config.toml
n_layer = 22
d_model = 256
n_head = 4
n_kv_head = 4
head_dim = 64
d_mlp = 1024
vocab_size = 8192
activation = "squared_relu"
norm = "layernorm"
norm_place = "pre"
norm_eps = 1e-07
positions = "learned"
qk_norm = true
attn_scale = 0.154
bias = "none"
tie_embeddings = true
parallel_block = false
extras = ["some layers without attention", "gated attention", "attention sinks", "a smear gate", "an embedding shortcut", "capped logits"]
init = "normal"
init_std_qkv = 0.0276
init_std_o = 0.0276
init_std_up = 0.0276
init_std_down = 0.0
optimizer = "adamw"
lr = 0.00219
beta1 = 0.9
beta2 = 0.99
weight_decay = 0.1
lr_head = 0.0231
warmup_steps = 434
schedule = "wsd"
decay_fraction = 0.624
decay_shape = "linear"
final_lr_fraction = 0.0
batch_tokens = [131072, 262144]
seq_len = 1024
doc_mask = true
train_tokens = 827700000
steps = 4235
dataset = "wikipedia_en"
Each number is 200 + 20 x the weight over its row's rms, rounded and kept within 0 to 999. Layers, rows and columns count from 0. The size before them is the row's rms in percent of the matrix's.

# layer 13 MLP up, 1024x256, rms 0.0954, rows 379-485, columns 32-63
086,178,235,190,188,215,198,186,209,205,225,223,202,198,185,209,156,166,191,151,191,209,218,197,217,226,253,185,216,196,225,219,202
100,196,232,182,220,201,173,209,224,191,184,194,208,178,175,184,207,183,230,206,172,230,208,216,203,201,207,219,186,244,207,208,195
091,230,213,220,190,203,217,193,209,191,229,206,218,237,215,212,180,196,205,166,189,205,192,190,203,213,231,222,221,229,202,201,177
095,199,193,183,180,198,236,196,224,222,212,160,192,226,189,194,185,188,204,172,181,199,151,215,200,212,211,227,220,207,205,255,213
096,199,225,195,217,218,185,181,211,222,194,176,188,177,202,227,167,199,207,160,189,212,189,227,211,145,234,177,234,244,204,188,217
099,221,186,204,154,221,200,180,191,192,217,172,235,212,205,193,183,223,211,186,213,194,216,192,212,184,209,194,249,190,208,204,184
108,185,190,214,203,247,206,205,227,201,184,206,165,208,181,159,209,201,228,191,203,197,193,221,200,185,165,229,195,165,223,219,242
084,234,214,180,221,220,204,162,193,210,201,211,210,204,168,175,199,179,193,189,186,228,208,188,217,171,198,196,179,195,193,208,198
095,214,147,201,189,193,222,204,203,171,156,233,186,191,216,211,188,219,218,216,179,215,173,207,201,231,187,179,180,179,217,217,179
108,235,212,207,205,197,223,198,190,199,211,188,211,200,181,218,183,208,233,207,206,187,218,206,207,209,225,191,181,189,196,201,203
095,193,150,219,212,226,208,182,190,240,199,222,227,191,202,186,201,175,224,192,194,212,166,197,219,216,207,166,190,197,186,213,175
119,193,186,190,197,201,223,213,203,170,212,213,214,170,203,231,187,252,212,172,188,211,207,167,208,182,213,202,176,221,184,186,188
101,229,211,172,148,229,203,190,238,173,197,186,196,185,203,191,171,188,201,198,167,212,210,190,232,167,210,239,195,207,211,202,170
101,215,189,188,203,221,209,195,174,185,188,205,164,162,184,186,179,197,221,191,203,203,190,218,216,216,198,246,176,227,179,200,199
091,169,217,190,206,204,220,215,203,201,228,196,164,204,213,188,178,188,242,201,219,202,191,212,228,164,224,182,174,207,225,198,221
102,206,225,172,212,210,211,187,188,230,178,227,207,226,197,219,198,208,208,184,215,203,208,221,192,225,218,207,201,215,202,219,198
101,171,234,178,182,218,218,179,197,196,175,191,201,192,209,191,206,238,205,205,218,187,221,197,209,204,249,204,209,190,215,200,225
102,225,195,225,237,218,210,158,195,206,204,174,194,203,198,166,181,208,234,161,173,180,209,184,187,196,172,181,166,227,191,220,221
089,207,213,203,240,179,205,241,202,201,193,197,206,203,227,204,182,168,215,168,188,217,178,166,175,197,196,219,203,213,212,222,166
090,197,180,193,184,225,222,212,204,184,178,205,194,191,222,205,205,192,215,174,226,218,188,198,211,192,211,205,207,229,238,222,224
101,196,175,203,197,242,185,213,191,202,181,175,184,224,199,228,242,154,210,232,198,185,193,236,193,173,222,214,218,222,188,197,173
103,213,191,218,173,195,227,208,213,215,192,163,179,213,216,152,201,205,218,189,188,211,158,176,194,194,239,174,199,181,211,204,173
095,178,207,189,203,211,172,192,189,220,176,146,228,217,208,216,191,217,218,192,194,213,187,202,232,210,212,200,195,193,188,219,191
092,200,187,192,195,192,188,155,187,212,205,194,214,215,181,165,182,202,206,194,186,187,202,207,198,218,227,215,202,243,214,188,198
097,200,221,209,200,234,221,193,166,197,200,200,179,172,187,191,194,206,195,194,194,230,212,201,223,203,255,229,201,211,211,224,218
102,210,202,209,176,222,216,214,195,208,214,230,211,217,199,171,182,204,213,184,214,197,163,183,210,177,208,209,228,224,194,180,216
106,220,195,203,183,229,166,182,196,191,175,193,218,168,192,201,172,201,234,182,160,209,224,176,227,215,215,189,175,196,201,196,232
097,186,211,183,203,193,209,221,187,182,221,186,225,168,195,171,195,203,199,178,189,195,225,215,199,218,207,189,191,189,202,216,200
099,196,202,168,171,218,196,223,202,197,214,205,161,193,219,229,177,205,205,176,221,197,171,185,218,207,218,227,212,189,193,202,208
100,202,180,173,196,215,187,220,184,175,205,193,231,215,214,177,186,175,220,164,233,208,176,203,193,196,228,230,224,205,187,211,183
098,155,174,207,205,196,200,213,203,208,204,205,198,181,205,213,171,164,211,167,178,209,200,158,209,217,256,191,225,213,205,180,213
104,233,209,203,185,242,237,198,189,190,229,192,186,161,187,211,205,198,194,221,215,195,168,182,206,195,182,214,178,218,216,207,220
093,226,194,219,179,219,191,175,188,162,190,214,157,205,208,213,215,209,251,205,231,210,173,226,218,181,194,188,189,215,182,190,207
075,184,199,172,192,226,196,181,174,210,220,188,182,169,211,204,236,204,244,198,210,199,189,200,219,196,215,210,208,201,178,204,218
112,190,197,220,210,203,202,187,190,206,228,167,189,219,187,209,181,203,223,188,175,225,202,189,192,230,187,173,190,195,193,190,188
092,186,200,227,181,200,192,164,160,198,194,169,180,177,172,214,197,181,201,195,186,210,218,207,214,178,224,228,231,190,162,202,208
111,202,197,176,230,215,199,189,219,213,230,228,221,173,177,188,172,214,211,163,202,220,233,179,200,204,215,195,211,211,214,156,159
097,231,162,185,205,215,194,171,198,181,166,201,195,238,230,176,202,161,210,194,218,191,188,151,222,200,204,206,212,207,163,222,192
115,198,209,200,210,203,210,189,230,204,208,217,193,209,187,181,187,168,223,173,204,192,213,177,201,197,216,179,192,188,183,216,174
094,192,192,178,212,213,190,190,221,172,186,212,178,197,205,194,214,209,202,188,222,176,200,231,213,206,187,178,210,160,204,174,196
102,216,205,188,171,211,222,208,187,187,140,184,172,210,210,205,172,257,195,184,211,233,182,222,200,213,214,234,184,219,162,237,205
111,246,198,198,183,182,233,175,190,212,180,206,207,199,189,192,186,198,225,195,185,212,153,188,204,178,207,194,164,246,210,200,208
102,176,233,221,177,194,200,207,165,192,190,210,237,209,186,209,192,219,211,210,214,208,229,167,191,192,216,213,209,216,188,192,213
101,223,199,213,197,209,189,181,175,220,228,212,205,219,166,226,180,194,190,209,186,245,239,163,197,205,265,177,179,209,178,187,198
107,223,196,193,196,234,221,209,179,210,174,208,239,186,219,181,179,211,209,206,214,216,218,174,199,190,199,188,186,216,149,206,195
105,216,222,197,194,223,216,203,216,220,221,202,196,185,213,180,163,210,192,193,207,217,180,190,208,207,225,185,173,179,210,178,198
094,223,204,190,167,169,188,173,183,186,214,241,153,209,203,202,194,181,221,191,235,211,235,212,208,199,197,188,212,231,213,212,207
106,209,205,182,199,191,221,201,194,204,211,174,177,174,215,207,210,194,215,248,226,206,203,212,214,167,204,207,186,233,207,204,219
087,231,176,190,206,192,183,218,181,162,208,193,168,215,224,204,203,211,208,193,219,220,199,194,187,188,155,162,204,193,212,169,235
088,209,191,168,214,205,194,204,248,190,211,195,166,183,180,211,187,209,208,154,199,198,193,163,208,201,217,213,184,177,170,189,210
091,217,218,201,181,212,180,246,223,215,169,253,158,194,219,180,204,193,196,195,190,204,215,189,175,214,242,231,178,182,169,224,179
091,230,201,204,158,257,214,166,213,205,203,177,210,164,210,219,193,176,209,206,195,227,158,195,213,190,189,218,166,206,213,238,174
086,219,203,191,198,242,188,204,209,189,215,194,166,179,216,181,205,192,212,206,181,200,205,199,227,211,250,172,177,238,177,208,209
094,224,202,181,173,215,183,202,211,207,143,191,202,193,181,204,178,185,196,211,201,203,215,177,211,193,208,175,224,189,204,181,203
112,202,187,188,192,208,222,201,196,177,211,167,181,180,177,196,191,177,214,204,159,227,192,186,239,196,233,189,176,176,158,223,205
106,160,209,190,207,222,192,157,235,193,212,208,187,233,182,167,185,191,204,184,226,230,229,179,211,198,206,244,191,191,229,195,206
096,227,206,208,192,199,196,197,249,221,149,209,210,245,191,254,167,207,197,214,232,195,208,198,199,173,214,212,186,177,203,255,199
106,164,186,219,222,210,223,223,194,196,200,233,188,260,201,181,226,193,215,230,179,206,225,214,189,196,205,214,213,204,202,205,191
090,194,198,218,191,243,225,232,211,183,214,189,195,195,180,229,191,201,210,195,204,196,186,197,220,187,252,197,178,216,181,207,200
097,183,208,185,179,220,207,200,201,232,170,199,200,173,195,204,157,192,217,209,171,204,202,189,239,176,191,164,218,194,187,205,188
117,212,214,217,207,226,193,186,221,155,217,169,236,208,198,187,196,206,208,203,196,196,183,221,200,168,223,223,212,176,206,207,189
105,218,221,227,173,232,166,184,228,219,192,212,206,202,164,171,171,204,200,213,171,194,208,197,209,204,206,213,237,171,177,208,186
088,183,214,217,199,182,185,205,198,191,215,202,175,210,230,235,233,191,207,218,186,215,209,163,194,177,227,182,237,191,232,214,165
101,225,217,151,186,181,207,240,175,187,203,201,176,197,213,213,162,202,219,189,228,202,206,227,212,206,204,227,218,215,216,189,201
111,222,178,188,259,196,203,194,212,201,175,184,229,188,209,209,192,135,214,166,199,213,174,223,192,212,191,217,212,245,154,186,179
080,198,212,218,236,196,227,161,190,215,213,193,204,198,157,209,175,185,185,179,196,198,183,164,227,218,168,209,212,187,228,191,191
077,208,186,195,187,229,224,231,223,182,196,199,203,197,183,207,209,199,228,181,208,234,176,195,189,181,220,203,227,197,186,207,206
092,193,188,207,222,211,209,193,225,199,197,208,228,188,208,190,215,191,202,197,168,202,220,203,191,170,198,175,187,192,174,192,178
092,200,177,189,204,202,211,220,159,198,206,191,197,201,204,240,208,205,214,160,198,240,191,236,198,191,230,200,207,191,204,224,243
113,162,188,195,161,231,193,168,232,210,196,205,236,176,186,197,211,213,210,204,212,227,195,215,232,186,202,214,231,227,214,212,217
095,204,219,175,225,223,218,200,178,184,211,172,198,220,182,182,188,171,199,162,216,197,206,215,197,208,220,189,204,224,182,232,210
090,184,193,222,198,217,173,195,229,201,209,167,164,201,203,201,199,210,204,199,201,200,167,211,214,167,219,186,209,205,181,202,200
107,226,239,208,225,186,222,180,229,138,164,234,175,212,182,190,180,190,214,192,228,203,186,226,229,198,207,184,199,204,174,190,157
082,220,187,200,171,207,194,148,175,207,202,219,177,208,225,195,220,184,179,182,198,199,208,192,189,177,244,196,210,192,237,210,190
094,184,205,223,194,212,218,175,208,217,230,174,200,186,209,206,204,168,226,185,168,216,206,175,211,195,219,190,197,179,204,194,192
087,180,194,228,234,198,210,208,194,161,224,144,225,187,226,234,189,222,204,210,236,245,240,213,209,193,185,188,188,173,184,206,192
109,176,205,209,151,197,194,185,193,228,211,175,215,180,232,206,210,187,216,193,212,238,211,203,220,211,209,185,178,191,212,224,193
091,227,207,202,188,188,152,198,185,241,215,202,154,185,210,223,160,212,206,207,193,232,201,212,194,203,240,196,222,213,227,211,191
100,211,211,208,187,221,185,210,200,226,189,184,201,189,220,158,221,177,200,168,196,230,241,191,182,201,183,171,229,192,175,225,217
106,224,175,193,195,195,218,196,211,193,206,190,229,202,198,216,208,177,231,202,211,201,197,226,217,201,187,186,232,177,237,216,205
097,196,189,188,192,217,237,168,207,196,218,215,187,173,205,195,208,225,204,209,197,210,196,204,203,179,211,204,210,226,201,213,200
097,194,211,189,197,227,211,204,182,205,213,191,182,237,183,211,203,199,208,222,211,203,208,226,262,212,201,170,200,211,183,207,189
101,165,147,190,229,204,176,195,177,191,194,205,197,190,208,202,213,220,200,148,179,206,212,174,223,178,203,180,229,180,199,207,192
092,184,168,184,183,211,182,177,205,199,204,224,191,200,161,207,170,185,201,213,198,205,205,172,207,196,203,188,154,212,225,210,196
087,199,193,195,211,221,191,201,181,189,175,177,227,226,209,221,198,192,206,176,224,202,205,222,190,194,213,148,215,224,183,209,196
104,190,156,180,183,206,186,167,200,192,179,205,244,186,171,217,190,221,215,195,181,215,216,213,219,179,203,214,200,193,209,216,211
104,178,185,207,201,208,201,188,212,183,182,205,184,162,213,191,175,249,202,192,235,191,215,176,216,202,190,195,195,195,211,189,181
082,237,214,224,194,209,240,227,214,189,200,197,197,184,197,200,203,176,200,180,201,200,198,191,186,158,250,202,202,218,208,207,212
091,216,155,192,212,242,163,188,190,189,167,210,200,234,176,192,202,177,199,195,180,243,195,193,209,180,210,194,200,232,163,179,171
092,207,213,204,202,225,200,211,230,184,221,199,195,227,193,168,198,238,219,207,202,217,200,214,241,212,222,216,233,226,189,188,171
104,211,214,219,171,206,268,219,197,208,220,221,180,236,192,163,208,205,218,196,199,189,252,167,194,190,214,213,206,226,186,222,188
097,211,203,144,182,206,179,237,207,200,216,164,202,160,197,183,183,217,210,195,210,226,175,224,185,214,216,241,192,170,200,173,203
104,215,227,187,189,229,200,192,222,202,229,210,203,229,218,254,161,203,197,171,236,209,201,203,195,206,206,233,215,206,149,186,198
103,205,174,217,213,214,210,198,222,201,169,158,201,169,209,204,204,201,218,199,187,231,195,203,203,178,163,167,195,225,177,226,204
100,180,201,158,175,195,200,202,229,215,184,228,229,200,215,164,224,207,207,208,216,184,167,190,213,218,197,178,203,170,249,198,215
094,184,216,186,208,232,183,192,181,221,211,199,160,191,232,185,182,180,186,168,216,216,202,181,193,201,216,212,195,231,201,214,196
106,226,200,166,183,189,163,156,149,182,216,180,197,182,229,183,194,180,219,194,178,196,208,194,188,192,241,191,207,197,219,216,205
100,233,199,220,182,188,230,185,155,218,213,206,199,199,191,196,191,181,219,208,193,215,192,201,235,195,227,198,200,225,193,212,217
110,185,237,205,199,208,188,193,203,184,243,207,215,217,195,191,182,210,230,217,215,209,211,210,189,175,202,180,187,208,177,184,243
105,197,164,206,187,186,203,217,217,225,196,192,196,188,208,206,182,191,212,230,200,200,199,217,215,176,243,222,206,190,236,214,218
102,182,216,198,187,205,196,202,178,210,214,219,206,182,222,198,236,179,218,225,239,217,242,241,222,222,217,176,151,208,141,206,176
115,213,166,193,173,192,194,163,256,179,197,200,226,197,211,220,179,203,204,198,196,213,219,156,210,178,225,200,222,207,176,207,205
103,180,196,200,192,201,184,193,218,200,232,241,179,216,204,169,214,203,202,199,170,224,230,206,190,209,226,210,213,194,203,213,154
103,195,213,194,207,235,165,174,183,213,185,196,248,200,190,187,219,231,211,194,202,188,211,181,201,214,188,181,215,183,186,149,190
101,222,168,210,232,199,144,205,222,215,170,170,191,229,173,228,179,192,230,174,218,217,187,229,221,191,200,203,186,158,216,210,187
099,205,203,215,196,190,212,178,189,205,150,140,176,188,199,223,208,182,206,200,205,199,164,208,193,196,224,192,207,201,203,223,233
110,212,193,168,192,235,212,185,211,227,182,190,164,177,210,183,215,219,205,202,214,213,195,173,194,199,223,179,196,222,186,222,210
# layer 13 MLP down (transposed), 1024x256, rms 0.0855, rows 379-485, columns 32-63
093,211,192,166,213,205,164,214,188,225,169,232,225,206,227,191,222,202,175,187,210,191,203,208,215,201,237,203,186,170,205,234,194
096,218,184,204,187,208,221,200,203,212,207,178,206,190,181,223,218,219,220,181,222,187,174,226,201,212,192,189,192,226,214,224,192
090,183,228,194,222,175,202,173,217,175,203,173,194,211,206,247,188,210,225,177,212,223,212,213,190,222,226,234,213,197,233,221,158
103,165,182,205,189,169,224,188,207,238,193,203,227,244,175,195,197,212,204,226,199,197,188,211,182,183,212,181,233,210,195,197,204
095,176,182,170,219,242,170,209,196,221,197,179,211,183,194,166,200,206,221,191,199,210,203,236,199,231,200,176,264,179,220,200,201
101,196,203,206,244,220,213,179,188,187,247,215,198,190,192,206,181,227,194,196,214,202,196,194,228,229,181,225,177,238,166,220,179
108,221,187,185,162,218,219,145,157,159,214,194,228,220,214,211,221,184,177,199,196,228,176,222,189,212,232,216,197,211,191,174,233
084,198,212,189,171,162,192,205,221,195,195,241,155,185,185,190,182,202,202,175,215,207,215,188,200,200,234,202,160,168,203,177,215
097,222,198,219,161,191,227,200,197,217,200,226,170,189,194,224,217,191,226,171,199,233,214,222,226,218,190,177,200,196,210,226,200
107,217,225,217,180,202,187,190,202,234,191,203,187,169,187,209,198,184,229,187,201,221,184,218,181,220,191,189,172,183,202,215,187
098,186,168,204,199,188,184,220,217,216,179,182,221,179,184,205,230,234,229,209,215,173,194,206,215,192,226,178,186,179,176,216,211
122,166,191,224,207,197,189,212,206,222,194,212,186,192,172,186,181,197,199,214,215,230,244,194,199,162,206,195,195,217,190,223,186
097,190,211,240,216,221,178,219,193,208,191,186,155,198,177,207,210,228,184,212,193,239,191,199,202,205,189,198,213,179,202,212,194
107,226,206,201,213,227,208,186,215,195,169,181,211,177,195,213,190,235,201,196,204,181,220,218,182,179,190,215,208,207,197,190,213
102,191,221,167,197,217,210,178,181,204,212,225,218,171,172,253,217,218,197,192,192,212,229,224,225,189,194,210,175,202,208,182,195
100,199,198,201,205,212,220,192,213,190,200,187,170,227,214,168,232,167,217,207,244,220,201,205,188,174,200,220,188,231,181,207,194
102,203,196,184,202,211,177,220,219,179,210,194,196,206,200,204,213,234,172,250,248,237,211,204,215,193,224,216,206,224,239,225,183
103,180,234,209,202,183,203,142,209,235,193,203,160,180,174,197,173,206,242,199,212,169,171,181,195,212,203,200,204,196,225,190,236
081,187,198,189,172,208,171,183,214,198,230,209,206,194,212,213,202,213,178,202,199,218,187,223,200,226,205,194,204,205,170,195,197
094,207,178,195,214,207,200,150,212,191,195,187,209,212,192,184,215,221,201,192,236,240,215,201,208,206,190,199,245,186,223,212,203
103,186,188,212,185,207,190,188,195,209,201,225,211,204,216,223,153,228,168,226,223,175,214,212,184,186,198,184,206,210,194,203,184
100,201,211,164,192,197,175,182,187,226,199,224,219,178,197,190,194,217,196,219,202,228,177,214,170,179,210,227,247,207,213,208,198
091,202,218,216,208,201,223,218,249,220,217,206,167,183,213,214,181,223,209,218,230,196,195,179,199,188,208,240,214,211,162,178,211
086,217,167,183,166,183,184,187,204,210,232,237,243,209,197,199,194,174,193,221,233,206,200,192,187,233,193,173,199,183,212,210,183
097,206,212,170,197,209,218,210,182,221,204,216,154,224,232,223,206,222,162,225,252,206,197,187,175,222,192,218,208,212,192,196,189
107,226,190,184,192,197,225,209,171,195,177,216,193,194,164,214,212,149,210,219,227,205,200,194,177,222,193,201,228,191,202,191,169
110,183,188,211,217,214,198,230,214,210,197,180,188,230,223,183,246,186,178,241,212,225,216,196,210,212,219,202,183,198,189,191,200
097,193,178,186,227,182,215,217,211,214,203,209,234,173,213,191,212,207,215,165,227,148,203,220,177,185,194,208,200,178,194,222,188
098,189,186,223,189,199,193,184,181,152,186,202,195,180,200,191,190,225,165,224,202,200,211,219,177,184,209,188,226,199,230,212,174
100,154,175,206,191,186,187,181,216,245,185,235,178,204,179,216,176,223,189,157,219,192,189,186,220,235,200,205,195,197,194,206,185
098,191,178,193,196,191,198,199,191,184,157,227,210,212,200,230,190,208,225,216,195,193,235,172,200,196,191,215,199,180,179,187,205
109,234,171,211,183,205,202,192,190,233,187,240,220,227,203,198,207,189,200,143,229,199,188,191,160,231,212,204,216,211,210,215,234
098,183,215,164,183,204,181,179,190,220,199,220,182,214,185,221,193,224,190,190,222,199,157,173,216,237,210,192,221,185,197,172,205
081,210,205,204,222,211,192,193,210,216,190,246,228,156,195,228,175,222,195,208,195,176,237,178,205,227,160,217,199,203,210,199,163
116,200,175,207,182,155,190,189,195,214,180,179,232,158,201,233,185,178,194,214,193,183,223,184,209,196,174,196,177,189,216,198,183
099,182,209,184,180,205,203,209,212,203,165,202,165,221,198,229,199,229,166,231,249,175,208,204,201,173,192,195,236,210,191,198,184
113,174,205,208,203,187,193,212,237,182,197,177,224,202,196,199,213,203,218,216,209,184,183,203,181,189,156,198,184,214,220,207,226
099,195,193,216,235,192,174,211,214,198,207,178,214,198,231,216,181,201,194,189,223,233,187,220,185,216,199,219,196,174,192,183,186
116,199,215,200,205,210,222,207,200,253,224,189,212,180,172,198,197,217,224,225,197,205,187,212,187,237,205,170,191,193,204,224,169
097,199,150,207,201,162,221,202,207,144,233,217,192,217,155,199,205,243,206,229,226,157,216,204,218,198,214,234,192,187,198,233,171
105,202,201,213,195,230,170,199,231,208,237,213,199,218,175,174,208,192,208,209,196,230,201,229,172,185,196,223,204,203,184,216,205
113,195,180,176,199,188,203,206,188,182,214,191,211,211,203,227,193,220,182,221,205,187,190,180,199,176,179,232,229,194,208,217,231
110,215,236,224,183,206,211,192,239,218,179,214,194,186,213,239,171,213,222,213,210,185,189,175,157,165,198,194,195,188,187,186,205
099,207,193,212,206,209,196,170,235,199,199,211,228,197,176,221,229,231,202,218,190,195,198,209,231,202,174,167,214,217,173,210,236
112,233,212,170,228,193,231,211,203,193,218,197,194,206,202,218,179,182,225,204,183,208,200,188,205,168,193,194,210,188,188,196,221
108,192,178,180,187,200,202,149,198,230,181,249,178,155,183,210,180,205,140,161,164,184,179,176,196,229,219,208,188,184,209,179,225
095,202,176,191,222,235,198,202,203,209,188,209,217,143,179,196,211,232,176,187,188,208,207,206,203,188,232,217,202,210,212,203,196
107,187,220,200,203,175,205,201,240,235,190,228,211,192,175,195,251,215,205,213,194,176,174,181,236,172,209,206,197,176,233,187,213
082,222,191,211,199,171,224,215,211,219,223,194,166,230,204,206,216,195,205,161,196,199,188,186,195,197,199,203,194,201,222,157,199
087,168,136,179,187,205,207,181,175,189,207,199,189,199,197,188,172,198,205,219,202,160,218,203,229,250,208,170,202,216,180,210,185
092,213,223,222,197,173,199,231,163,193,252,201,205,233,239,198,211,183,177,173,193,168,169,204,182,214,203,178,235,244,198,229,167
094,239,203,188,196,184,188,174,187,201,218,204,231,205,221,200,194,217,167,212,232,198,203,182,194,209,165,197,167,214,200,168,174
093,196,194,157,216,186,195,183,198,215,221,215,198,204,196,196,205,176,190,189,202,191,225,187,183,211,186,162,219,206,199,267,220
092,193,206,191,166,197,216,212,197,173,184,224,210,186,226,195,180,189,215,237,204,198,146,198,213,222,177,193,200,203,224,193,217
114,196,170,208,190,207,205,175,202,212,194,188,208,213,172,173,191,203,210,226,211,212,200,221,221,219,206,207,162,162,197,203,195
107,202,185,211,224,226,202,189,219,174,240,193,202,215,213,193,202,178,153,200,199,218,193,171,188,223,208,214,178,215,207,210,205
095,217,190,219,227,215,199,188,197,206,203,174,198,216,249,191,178,189,209,191,204,197,201,195,162,220,199,194,232,223,182,181,223
105,201,198,189,169,192,223,203,170,178,207,190,164,198,188,221,206,229,176,212,196,207,199,239,210,184,181,187,205,209,217,188,172
087,216,191,197,204,209,209,190,237,247,193,199,223,190,221,224,207,230,143,181,160,201,199,193,211,204,226,189,205,190,198,220,196
099,180,197,206,161,221,187,180,192,189,205,228,162,169,188,215,231,208,191,207,188,196,192,209,217,207,176,195,200,197,197,221,160
116,214,210,209,221,241,210,185,205,202,232,243,203,235,187,200,172,181,190,221,220,210,163,205,198,203,209,231,184,205,198,210,171
104,192,210,221,178,217,166,204,183,184,215,206,198,189,154,209,203,187,212,226,215,174,207,182,207,234,192,205,198,215,200,208,212
086,197,202,213,218,189,195,200,184,192,186,207,208,220,170,196,182,191,210,204,189,220,225,197,193,208,220,215,230,184,224,216,208
097,177,226,193,184,211,196,199,208,242,192,212,186,214,170,201,201,247,211,203,186,187,187,183,208,181,178,205,188,201,210,168,184
110,181,213,181,200,199,204,143,178,216,197,204,212,253,203,165,204,168,203,185,228,205,191,228,198,195,148,190,196,173,212,187,168
084,243,202,198,192,191,197,179,222,203,188,200,229,188,202,200,198,193,168,148,175,157,179,206,232,201,204,200,226,218,194,203,243
078,189,193,183,204,180,178,173,169,191,209,208,200,186,209,198,163,177,202,186,199,171,199,196,234,228,185,205,190,200,222,249,190
092,188,168,197,210,225,201,183,242,203,220,208,218,247,208,172,222,214,179,220,218,178,204,210,183,173,169,206,184,195,202,194,207
085,236,210,213,198,186,211,202,176,232,206,200,209,173,205,223,190,207,195,194,211,210,225,203,190,186,199,206,196,220,206,188,183
113,184,198,247,211,186,165,183,198,211,205,231,179,188,192,198,207,214,180,195,188,207,167,203,191,172,215,167,207,165,203,224,143
091,204,233,186,193,211,203,200,222,177,201,187,196,210,182,206,208,231,211,210,213,178,203,228,182,198,186,206,193,211,197,192,207
092,206,192,190,199,159,219,220,219,186,225,182,185,237,222,207,185,210,195,217,184,213,223,199,204,215,209,185,190,234,148,204,206
112,201,232,204,240,203,182,187,221,217,172,232,221,215,172,195,201,183,233,198,186,208,153,198,193,176,199,199,196,171,203,189,174
084,218,200,251,210,199,198,180,198,217,191,182,210,189,203,219,212,230,176,205,203,210,182,186,186,214,194,196,211,150,217,174,210
096,182,215,204,214,200,194,188,197,215,187,204,217,165,181,189,185,202,180,204,199,230,206,230,216,189,179,201,189,202,277,195,191
084,222,198,220,168,182,241,190,204,179,181,190,203,202,193,208,213,187,209,200,226,228,198,185,161,200,223,219,196,199,173,219,179
108,154,223,225,184,190,176,222,178,199,188,189,204,211,176,230,242,186,193,215,217,193,223,184,218,168,177,187,169,207,172,183,187
089,196,194,198,165,196,168,190,230,223,184,159,199,195,233,187,233,199,191,167,203,205,221,192,225,198,178,191,223,218,179,192,220
103,212,204,193,169,213,195,212,235,196,170,210,175,207,170,215,177,201,197,183,174,194,204,192,226,206,168,184,219,203,191,214,165
110,197,182,214,204,160,208,166,205,211,195,211,200,190,196,196,197,208,191,185,253,216,226,219,225,199,174,191,221,179,194,204,185
098,218,200,198,202,192,215,221,190,183,214,195,201,214,211,201,184,202,211,210,189,188,199,176,189,164,244,178,221,186,194,212,214
101,229,174,206,189,183,174,183,222,186,180,237,200,159,206,171,193,203,214,193,215,242,173,191,192,229,199,214,180,184,200,199,174
102,181,170,200,185,200,187,182,193,209,200,154,205,224,156,203,178,209,205,201,202,185,220,183,217,183,222,206,209,173,206,191,189
097,207,209,222,231,180,201,179,178,176,176,169,185,171,200,162,183,171,197,195,196,207,208,194,214,205,221,205,202,240,199,189,223
081,202,210,236,213,204,208,206,174,226,221,191,187,233,214,180,198,208,173,193,222,204,200,198,160,183,220,154,177,192,215,209,159
104,203,190,188,199,185,226,202,194,170,213,212,219,228,195,183,212,217,217,204,199,197,222,184,208,232,195,181,224,178,178,199,206
107,221,197,220,197,199,172,219,229,173,211,233,198,208,197,200,190,201,164,196,236,176,184,161,184,178,229,203,224,162,228,224,184
075,245,191,211,224,211,178,179,182,160,232,167,230,199,200,210,199,217,166,214,181,227,212,194,191,209,183,214,202,232,167,196,187
089,202,200,187,192,224,190,163,177,181,218,210,200,197,211,191,175,212,179,217,209,153,215,222,201,202,212,210,181,194,191,191,158
090,201,243,207,210,184,205,189,225,244,223,223,206,216,199,171,182,187,197,166,194,190,203,216,179,205,203,194,215,192,207,229,208
098,173,216,193,208,225,195,174,175,187,182,212,200,222,221,199,219,212,177,235,160,163,176,155,224,210,218,211,182,198,184,194,187
097,191,203,219,206,216,178,176,209,180,221,162,188,205,185,187,209,224,179,186,183,186,180,186,193,220,227,180,210,210,245,196,215
100,241,208,230,235,195,212,202,202,202,215,215,226,192,192,228,190,199,218,182,204,175,207,229,219,186,202,196,201,187,164,219,190
102,232,184,200,209,227,206,222,197,222,229,209,197,188,175,207,198,164,211,239,208,246,240,193,202,198,207,185,185,199,195,203,190
102,194,229,170,178,206,205,200,188,188,184,184,227,212,152,242,189,196,209,181,212,187,222,214,185,197,204,210,197,215,207,184,174
089,234,194,203,169,230,198,188,182,225,197,185,226,202,190,199,209,199,183,168,201,200,211,216,215,163,173,208,180,190,186,182,238
106,192,219,225,239,184,178,204,229,214,185,203,210,194,205,200,190,154,179,196,193,184,203,180,176,208,182,198,195,181,206,213,220
102,188,210,177,240,206,181,182,239,219,189,197,198,216,174,171,188,189,164,212,182,174,169,176,204,182,200,187,193,206,208,196,191
111,200,179,176,205,201,217,210,190,211,198,224,188,185,185,187,194,171,174,186,193,199,185,185,195,224,192,199,195,183,177,203,208
110,218,178,233,228,197,190,210,195,226,209,171,204,212,165,192,178,214,202,227,217,195,210,224,242,184,211,198,173,213,186,201,216
105,205,208,236,193,188,199,218,186,187,194,224,245,212,169,186,238,197,221,200,218,210,210,149,209,224,176,216,191,188,176,203,174
115,183,191,193,177,208,185,209,213,184,213,198,185,203,170,197,187,218,216,198,228,195,213,208,216,167,169,245,164,173,190,167,234
092,222,188,203,207,204,218,185,158,203,209,230,211,196,193,205,163,215,192,209,180,178,191,199,186,226,182,217,211,209,190,188,181
107,185,228,184,200,206,185,225,188,229,195,159,187,176,195,187,179,211,207,158,224,225,183,211,190,179,206,190,214,226,226,193,181
103,187,190,193,191,187,255,222,194,203,224,182,189,171,185,188,208,191,177,171,209,208,210,201,204,205,208,218,175,266,212,192,192
095,205,179,206,185,221,228,211,193,183,220,187,213,228,169,206,180,173,220,177,217,202,203,206,221,201,167,214,197,221,207,208,185
109,198,224,212,194,183,168,205,200,230,212,204,181,177,205,190,234,191,189,207,187,195,229,218,199,222,176,198,220,184,190,191,201